Each number is 500 + 25 x the weight over its row's rms, rounded and kept within 0 to 999. Layers, rows and columns count from 0. Numbers have three digits each. The size before them is the row's rms in percent of the matrix's.

# up: layer 8 MLP up, 384x192, rms 0.13, rows 117-156, columns 96-143
# down: layer 8 MLP down (transposed), 384x192, rms 0.133, rows 117-156, columns 96-143
# gate: layer 8 MLP gate, 384x192, rms 0.129, rows 118-157, columns 96-143
up117 094:486508505497543549506509470490544484512518471528522516516512495525466523512513520487495484493474498517493491483499492457499493497534489498478469
down117 100:557571487493511521503509520503536496517478509483486502521501496499510467512475495518467498480520484489547467516516520504503481487488485508495524
gate118 098:515503485541509572493477546535496513513462501496501527516504439469520492504537507498513522520523500487486526490472467482516532512539528481516568
up118 100:512486448491470515540484501481457485471480532469481499499515520464494485484508501454525505511503499514525477434517602485493550487494510494547504
down118 101:532477496477467477512493477486417500490497497549505519473529470477493483513528476510480531515552487470529526515509514495530453488507520468494532
gate119 095:532499539524500502467502516504525482516513468501538522481497494536474485522485509509557515441520493484505459457496527504520512486500525499533505
up119 094:465520482554493529530485514517493474463471517426490433498488519471497478508505506440472490498494543558489521509475485516474498445503507468472487
down119 098:526535521507481517476490506529510487455513496520464508489486521468540450491541507539510508493494493537486487490527502504477483506517463460509506
gate120 114:467522498506468487485528503483510505475439478483494503528507494504503507495501464499480514551477504499505491500520473516480474506479516544503489
up120 103:514512499491468510487510489502498437439474545511513480497449450537476515508486484477481526485537498486524515491529486516501505455470500498508448
down120 113:489509467516484503496479500526520532497564525484492467472431469538459504503455500458492498491471485524516541478493504503510486468519511492497482
gate121 101:500536510523495515517525515502507519562511494506514504500498506524472497520483493477497466508474518484502554528465473511527532554493531527458503
up121 093:564491503492489488468522497510517524501493471506524455508462490478508478516491488486513467541553518516495489518516483485529449488497482492477496
down121 104:488503463503505486459467503528514555479467483541515490477484450487487517490507499541467510491493500502484516512518496549472498526535505490494490
gate122 102:520453486511524446530522492489503532500429470466522486507530524484472491492503530531509490513462475491509510507499533511496471514486539518488495
up122 100:501462484511528564524515490516501487503487476444516498490515483521474515500509499469492531505522509507487492472492473542531502512517495521470487
down122 099:479527489483504434506484516521445505545504516540476479517463541517474516482496496514482539529453538506477454519470534510495480484505517488544519
gate123 095:496464471486468524513511504536530523507463499460533511463519487504514463500519532477458498481535554502511473503489530493525498547525499466525501
up123 088:495533542502526495463508496473490491518505505505475492513498525511520530512531482522524476557527461504475511518472528536479531448496555525484477
down123 097:492493511508554481475505523479482517514466483546515506546477511488548517484508515551490529500477440535515524528491532509492515498508495530512500
gate124 095:510557508534504506473509500505489491543519503502535480514474454498509528566477475518553531519496473501498501502524529499473501507502506525474510
up124 097:486473512470521493519471479487468499479491486524495527488449496482504534493506526468499509533519513498496523465483519515497515487466498466468483
down124 098:488536483484531518473527523512501492557485488477556500488500515515535487532483473523512506477465499495488484516522480468512468521524495498494525
gate125 097:480515513471502497485544477505470498531501463444459487511533512510495482514485527489538483486473522476502477510498488543494528508527501487478490
up125 107:500486483505466493476481527533463447528476501555525554470477502500458508494486506532499509492540522520521495519501507510497467522491464466497547
down125 096:454498466518515509517485464555477517497517475472532492503498537493495487509500494502454526506522501490482513486530535517506496514516504506481513
gate126 097:512507514522530465537507510506515501484492488500466516499547500521561482528495523499514486490530513503478515488490535493486481534473481478482504
up126 097:450511514500515473496508462495500518494482492476506457511507487485526517502544503446458482508492517477516485466519492503497495519462513513503500
down126 103:493488519500499472523478501455499477523480486524501496436415533507534523522504534515470536520442520482486520499503483516487467504511536501494521
gate127 097:536513478451479492481537531438484504487492467475530499516536487521500514491512490508535505504522546469501497541509518460476507519477460456476506
up127 098:498477493505508475535478523506450457483479540526483507461476511508487496498475523485476500516520510528536482511538496487482501506489470464468482
down127 094:506488553496482497528485530539559461532507521506493493512508528503482512516491528516482492511494489501555502481474496535514529504522512502489460
gate128 101:512512502462491505495538515453511508492504534502483522526502499542518470509487471543489545447500510512513511516485499504509528525516469474469521
up128 091:448510556500493494497510469504486453457505491486510502519484488474496521507531526506484523452476477526545486492510532519492555478485490513505476
down128 101:514535503466515530516513518481472485490501528491520508498491459470507460484532538504482502452493496499509483501506508471443477460542487456476465
gate129 095:517500521421471516507504493500486498507510500503515454544516419507508466500503467521498507488514508531482504458528485525487532515507515492467500
up129 099:569464493479509517476517502473431515512507516503501522504475517481499519502494530512493515522460497504487477529540480474508501490471474494461485
down129 095:493530465501489528472490515537489522469500517506494482538511515492549498488496522505510546526488510522466470525546470513497508484485485481519514
gate130 102:468487521512493487446496508475506532499510486492486499472466515494493492505490535577516491485501479472487505516521497485479485463501467503525528
up130 088:543459514496512470529464532452495502507450470529556529509540495499496470459524466482490510515488485497462499524516494531497542499494505496500511
down130 099:521519515517506529492525526492528571520533457484547498479517544510487467480480472546498469505503535560457516483491526542528443485493504534519521
gate131 099:505480454490504517491476454467531505554517495474521482489504498503499516532504521469506568513447511506449472527453518524478514532487473487527556
up131 093:492494521485501490526501532474503496473536500501532514503552528476515479535526514489481474548519514462500457517515416518473491489531463498481483
down131 099:524533491495525519491527505526495505483493503459508474554515505517478518514553540512514525510498544460515485525512470493479504489478439487469486
gate132 102:501515520476549544502490523487475479553543492516488534548501484488481546521520503484556518476531523482509459475529521512428528478477548521515489
up132 104:501509462527520455494520478470522515487494479495502484482529524487505500498480486510501529523439523481500464532475539534523513483502530518503492
down132 097:540542485528519497518515523475491484486492493456511500488473450492489464472508499472488501490460550482501495531470510514476494501505514501502497
gate133 098:496512480510498499483496464490499554458416444511511543474537480503546528497514488500519543496488558546501477486516491484504484480482496518525475
up133 084:458522521513554559472507459513487487465502505490474518519432510563547524516487494524500552500511478535473500481498513494530505471510467540505463
down133 104:507488529479494479514522483485482498500497507466479463489502488515532495497494481503501524501491454495479497541513494441550482533519511496529490
gate134 092:499490481507513473480525469524481503500496524507470521506524499479439490499525487504515499505525470502525518498575543441514548510518475490486492
up134 102:519542507499489441488469511467488514517527493486508518485500491512495456486518527527508479533460504526506494504503497513519519487538499514524499
down134 086:519520491503478475549454532495486480519507475495502488532489450518535529502547526513460484516489527494492533491491519513512489538506487524521469
gate135 089:545530508550504492508541501445524535511497494484522525505485493489489501507520499524477495471476508461512499523513476509547518534482479499492518
up135 099:472543535502524482517493510513506501456500502521486517507532536519463509508523496443486482518493454539494516473497490516489461459488514482536565
down135 090:476511501475535483497481501465538532543471468527421523488477472493448493521476495463529485527474498508476503481540512449475492502519534528512532
gate136 104:463507448523514510515486531527500472463479518490516491524513555550496480478480529568512517521506491453535516496514462546494541511551478500474526
up136 102:479518546485521481494483512538487531515511523506504529518459501483515529496509541460520542487477471479494445474510531529552472498496512476507509
down136 098:479493534513493504505519462455509509480492496526488507506518468514518477484462478523493501500493545472486535524513511492466551498488478518490491
gate137 101:518517504501501506452535502487505448506517476539454486480468559564499501496494446534513527473513486514468470482455500495486487476500496566480425
up137 100:483496530516520524524488472498554497452505502472505524514537464444527528496474531513486528455508501534511479521513508510460529500489521502514520
down137 107:501543512441511511528490530526507505476495494486532524489482488520498494487486506515518493525452470495513506507521493490464531543535509459502474
gate138 102:550483519512494493482455487541498525489447533512524469498518512499512503590502514465514529487502515482499539524476481485479497465523474474499474
up138 094:541480497520467447490483508482499531493505518462515503516502516517489500535507501506444487462490502487480488523523494528511505510473493487476534
down138 102:548478507527571497525500482467459467509483496519467527495523508488495477486522452540497505545480513520499528515538535526517491457542498507517509
gate139 112:469540524528473506466491495495490476544513508517473524486482546504501518516486497532486543493469462463528494528521485503462507483479508542498518
up139 107:491488559539500495465493488496512470522494471543482502477474530455526491501495467501527507544476473515492507488494484524483559505460545529474517
down139 111:484516456501492498520470482535487553517511518496526496485490486488506504479548466493492490478461550493474497461505523505525473522534491529487539
gate140 101:471477537478508543496486504494501511468533495485497501494499512505499516453468495507474504510466507511508451418531516530495520491487499478520482
up140 095:484508494515501546519490494499490518529487474546478487528537519497461516525535563529532504501464530479494457444488537497442501533473476476484481
down140 099:508480517471536508534501496495486466499504520494516518505506554465505495545476548501487502498501471509555478497455493540493511486501502469496497
gate141 099:501458552512464524477510476495469501494552490473549505568517519522492490472538557510475493509450496505467526463506500513493506517491532530491522
up141 098:484510474508499502484466487523484499530468496498526503481511552520519527476505479470520536488562513486515539464545474483521492494520497468497492
down141 101:530521492431476513494469567530492509486505465509525502522472516474523534475519541533496517476477496494519503519490470526488518522512500517486512
gate142 097:487469509522523507507477491537461568488520506454511459506493486543541476492494558479481511513477519520486489469516467486511506472479486525456502
up142 101:497528498510501521458508518500458505479455501515536515504471537541498518491494502470476550492486499474491495508512514582464503500483467528528528
down142 105:459474536553508473522509486467496501465461488488500498527463526462549472467512473500519579513502466513538499506550533516512535512537473529487480
gate143 100:466519524500502470499496489539550523479535476482481506485523518474430486502458503511534492527508472523509499517513499462443490485503490542491500
up143 099:513497562529506505533493517500492468459513481471499520489508487464554496477472548502478527481484511508522495479513490491477478530499502505492527
down143 098:531469468495538541510510492472539505533469516518552501478477513508540499488520465470453520480514488473502484500496476532506506486515483508505515
gate144 105:490479534537529539557507519490549469514500507459486492447490563460506462508478490489500502481522525451498521472546487526466515484490473525490501
up144 104:478465515488437498530517451502505524451506494491526481495499476507473514496513492488453507512540497484484495545478497511492500481522495463509498
down144 104:518518539424511426485489499506495472505515514524512483526482499507531527462520483477508492518522464492501533515518447515486469511532509490504499
gate145 098:483497466517513476554473506481505523492484485485495516492504488451547512482496535492522502485469515515515501505516495468479503510510523476493497
up145 088:450490438527510493501498497482510535481463559448484481457485462451488543479489465498545564472507525486483500512525450501498453479509512502503511
down145 102:510561498479474491478541529487508511460471493572493520500490557494482521541453489525518466491442484513544479540503520507510490577511507494493525
gate146 108:502488497532513521537512480437580512528512487499484465508466505521513459552500503562461480479487476507515506526526527473466489519486513487476483
up146 104:486465466504493502544511511511534488495506522476493467491532512511481549501547490501488490500475466512540488500549481542539484437478470516496512
down146 106:499503528517495508480535539496441491508454523503544507500540498511492498488456497516519519445503494488509507525498501467500535485531488475511515
gate147 110:494510514516514484519507514466502487447531515474513459498524487485525491527500476503519499539511508493548463516478520507475525501505526423442501
up147 098:499551440541451484513505454468486507533522471541514539497523531470487495533491505499516477510501518500468492527542484503479538552483476470531479
down147 107:468494519534485500540473501491512522528505479470511523548512519525507420563495532520522491528498516483519511519479504519489460482511516497524447
gate148 096:509478516495460472523477493534488473475518465511511518500482497514521527518456520540475510509498509476538455534479516521546485515508509483489464
up148 104:443503531507445552473519465501540525506494471554510480513514496523509501501524459504468505494489508464477538511508478510489498489468555529553503
down148 106:527470513494483553516554526484483515493522534539518515504531465505500469537455455507499509502557509508483531499498509544471552469502511510518457
gate149 095:473484494533494471525494528493497515484452565516435531473433480455508520497466498482509486486497520450497507495484531518518493505489507485505491
up149 094:428482463513572524533535500523503542465517505492539500541492538548565479458511466464501541479478469509502516517500490502487502484499505502495496
down149 102:515510494482520522485513495527507467493487493484509539532490484518514468501523509522465547492529545487469505471551446506475521450460475509497509
gate150 104:487498527518503513484501508494501511474534518527508504501496523495502506502548538488506481511468494496490492528555519489500535479488493523475531
up150 101:543472514502492539455486498486525493513511532518507503485488539488506508520528508485513514480544473492550496450486473494521483465527521456554518
down150 099:533513514538536477469496483487488522503468486488506517555562478480534486520502550486481507457527561474511551507502491508488502480529501500493493
gate151 100:475513493519463557491504496499519500498462509456533494472497461510498495463483484473490466471508514491479470508532548510517495531516487529501470
up151 100:486508508482510476478522472468524498489505510538491496504496508516503475482531469500510515526462481500449519456501484546476482501488534452485503
down151 097:506490487486477514466508486472512514463485457473534481515522506476490488527501469524513521501562492496476507544492517503478473510512506484495472
gate152 101:495497463487523500490513505517500451526517495506541530505531490481523525473520479505460478513493463530506512501487524505523474443491486498449461
up152 100:462511457503473525533482459488513475496505543464511478520495496472530466500562497470470458505509519532496507508487448497508484471480492518487513
down152 107:510499498470481506494469507484519503512482514479488515541534500559524529532495452486487438488459484464461452509528510486498475477481497529482470
gate153 104:513455507579502548540521505498523486524445481506535514501493475502500510485562504523515449490526494459565530442507517482493456464502502521528513
up153 097:477477547490534505511501503546434466497492450526494483515492512514495474479517503499527489508493536455501507474463502459476501500519504533506528
down153 105:483464483519490497508491496503460509499492512506483491476471457518485480487484482483505474504556491466496506476495482522520514500538488519514487
gate154 103:520439443522476541507494529501527496500491508509501559496460487487499513498492518496521495485564530533532535478498482469476529513515493455448523
up154 104:495493510468478481538488479526485485460453515463496534510451493518441502495502487478487511468500490516493488497510493491557524526494469490531524
down154 101:486536519502526478513520497513498494503511517483495452491503520478556499485513459487502509462512446486512487544535487532478494502476485442526499
gate155 099:467503499468496501518469480532482488527472494500492499541497423445474491480536491548531484505478521510508493514493457481502493481506497544523465
up155 101:506479513521477464468524479499488497463534501454471559530477497542534501514527531517534488524525519526482536483490542522509514488483519495553494
down155 102:508492526487498490480486466509507521493496482532500519493473562522490507510486457468477486533548535492512527513502527497493451494475511543487492
gate156 103:516486512560514447474496496500483465517485507516534523496537466490460483466515503489477523453480457521492475470497528510470479491526493500513496
up156 100:494499534510569469529444511488511544494504495480451525485482508458458471487529501497518530521451492510468522553476502506492477482512505499510530
down156 103:503489471517473536481498517486538482495524532512433495465519502497481503528481497497514490498563519509523492503496503444531549461473505477529483
gate157 120:497459505481526512548522562512486478530533485437483546487494523514542498525478506572497473475522454494511490502462506505490507436512475508477503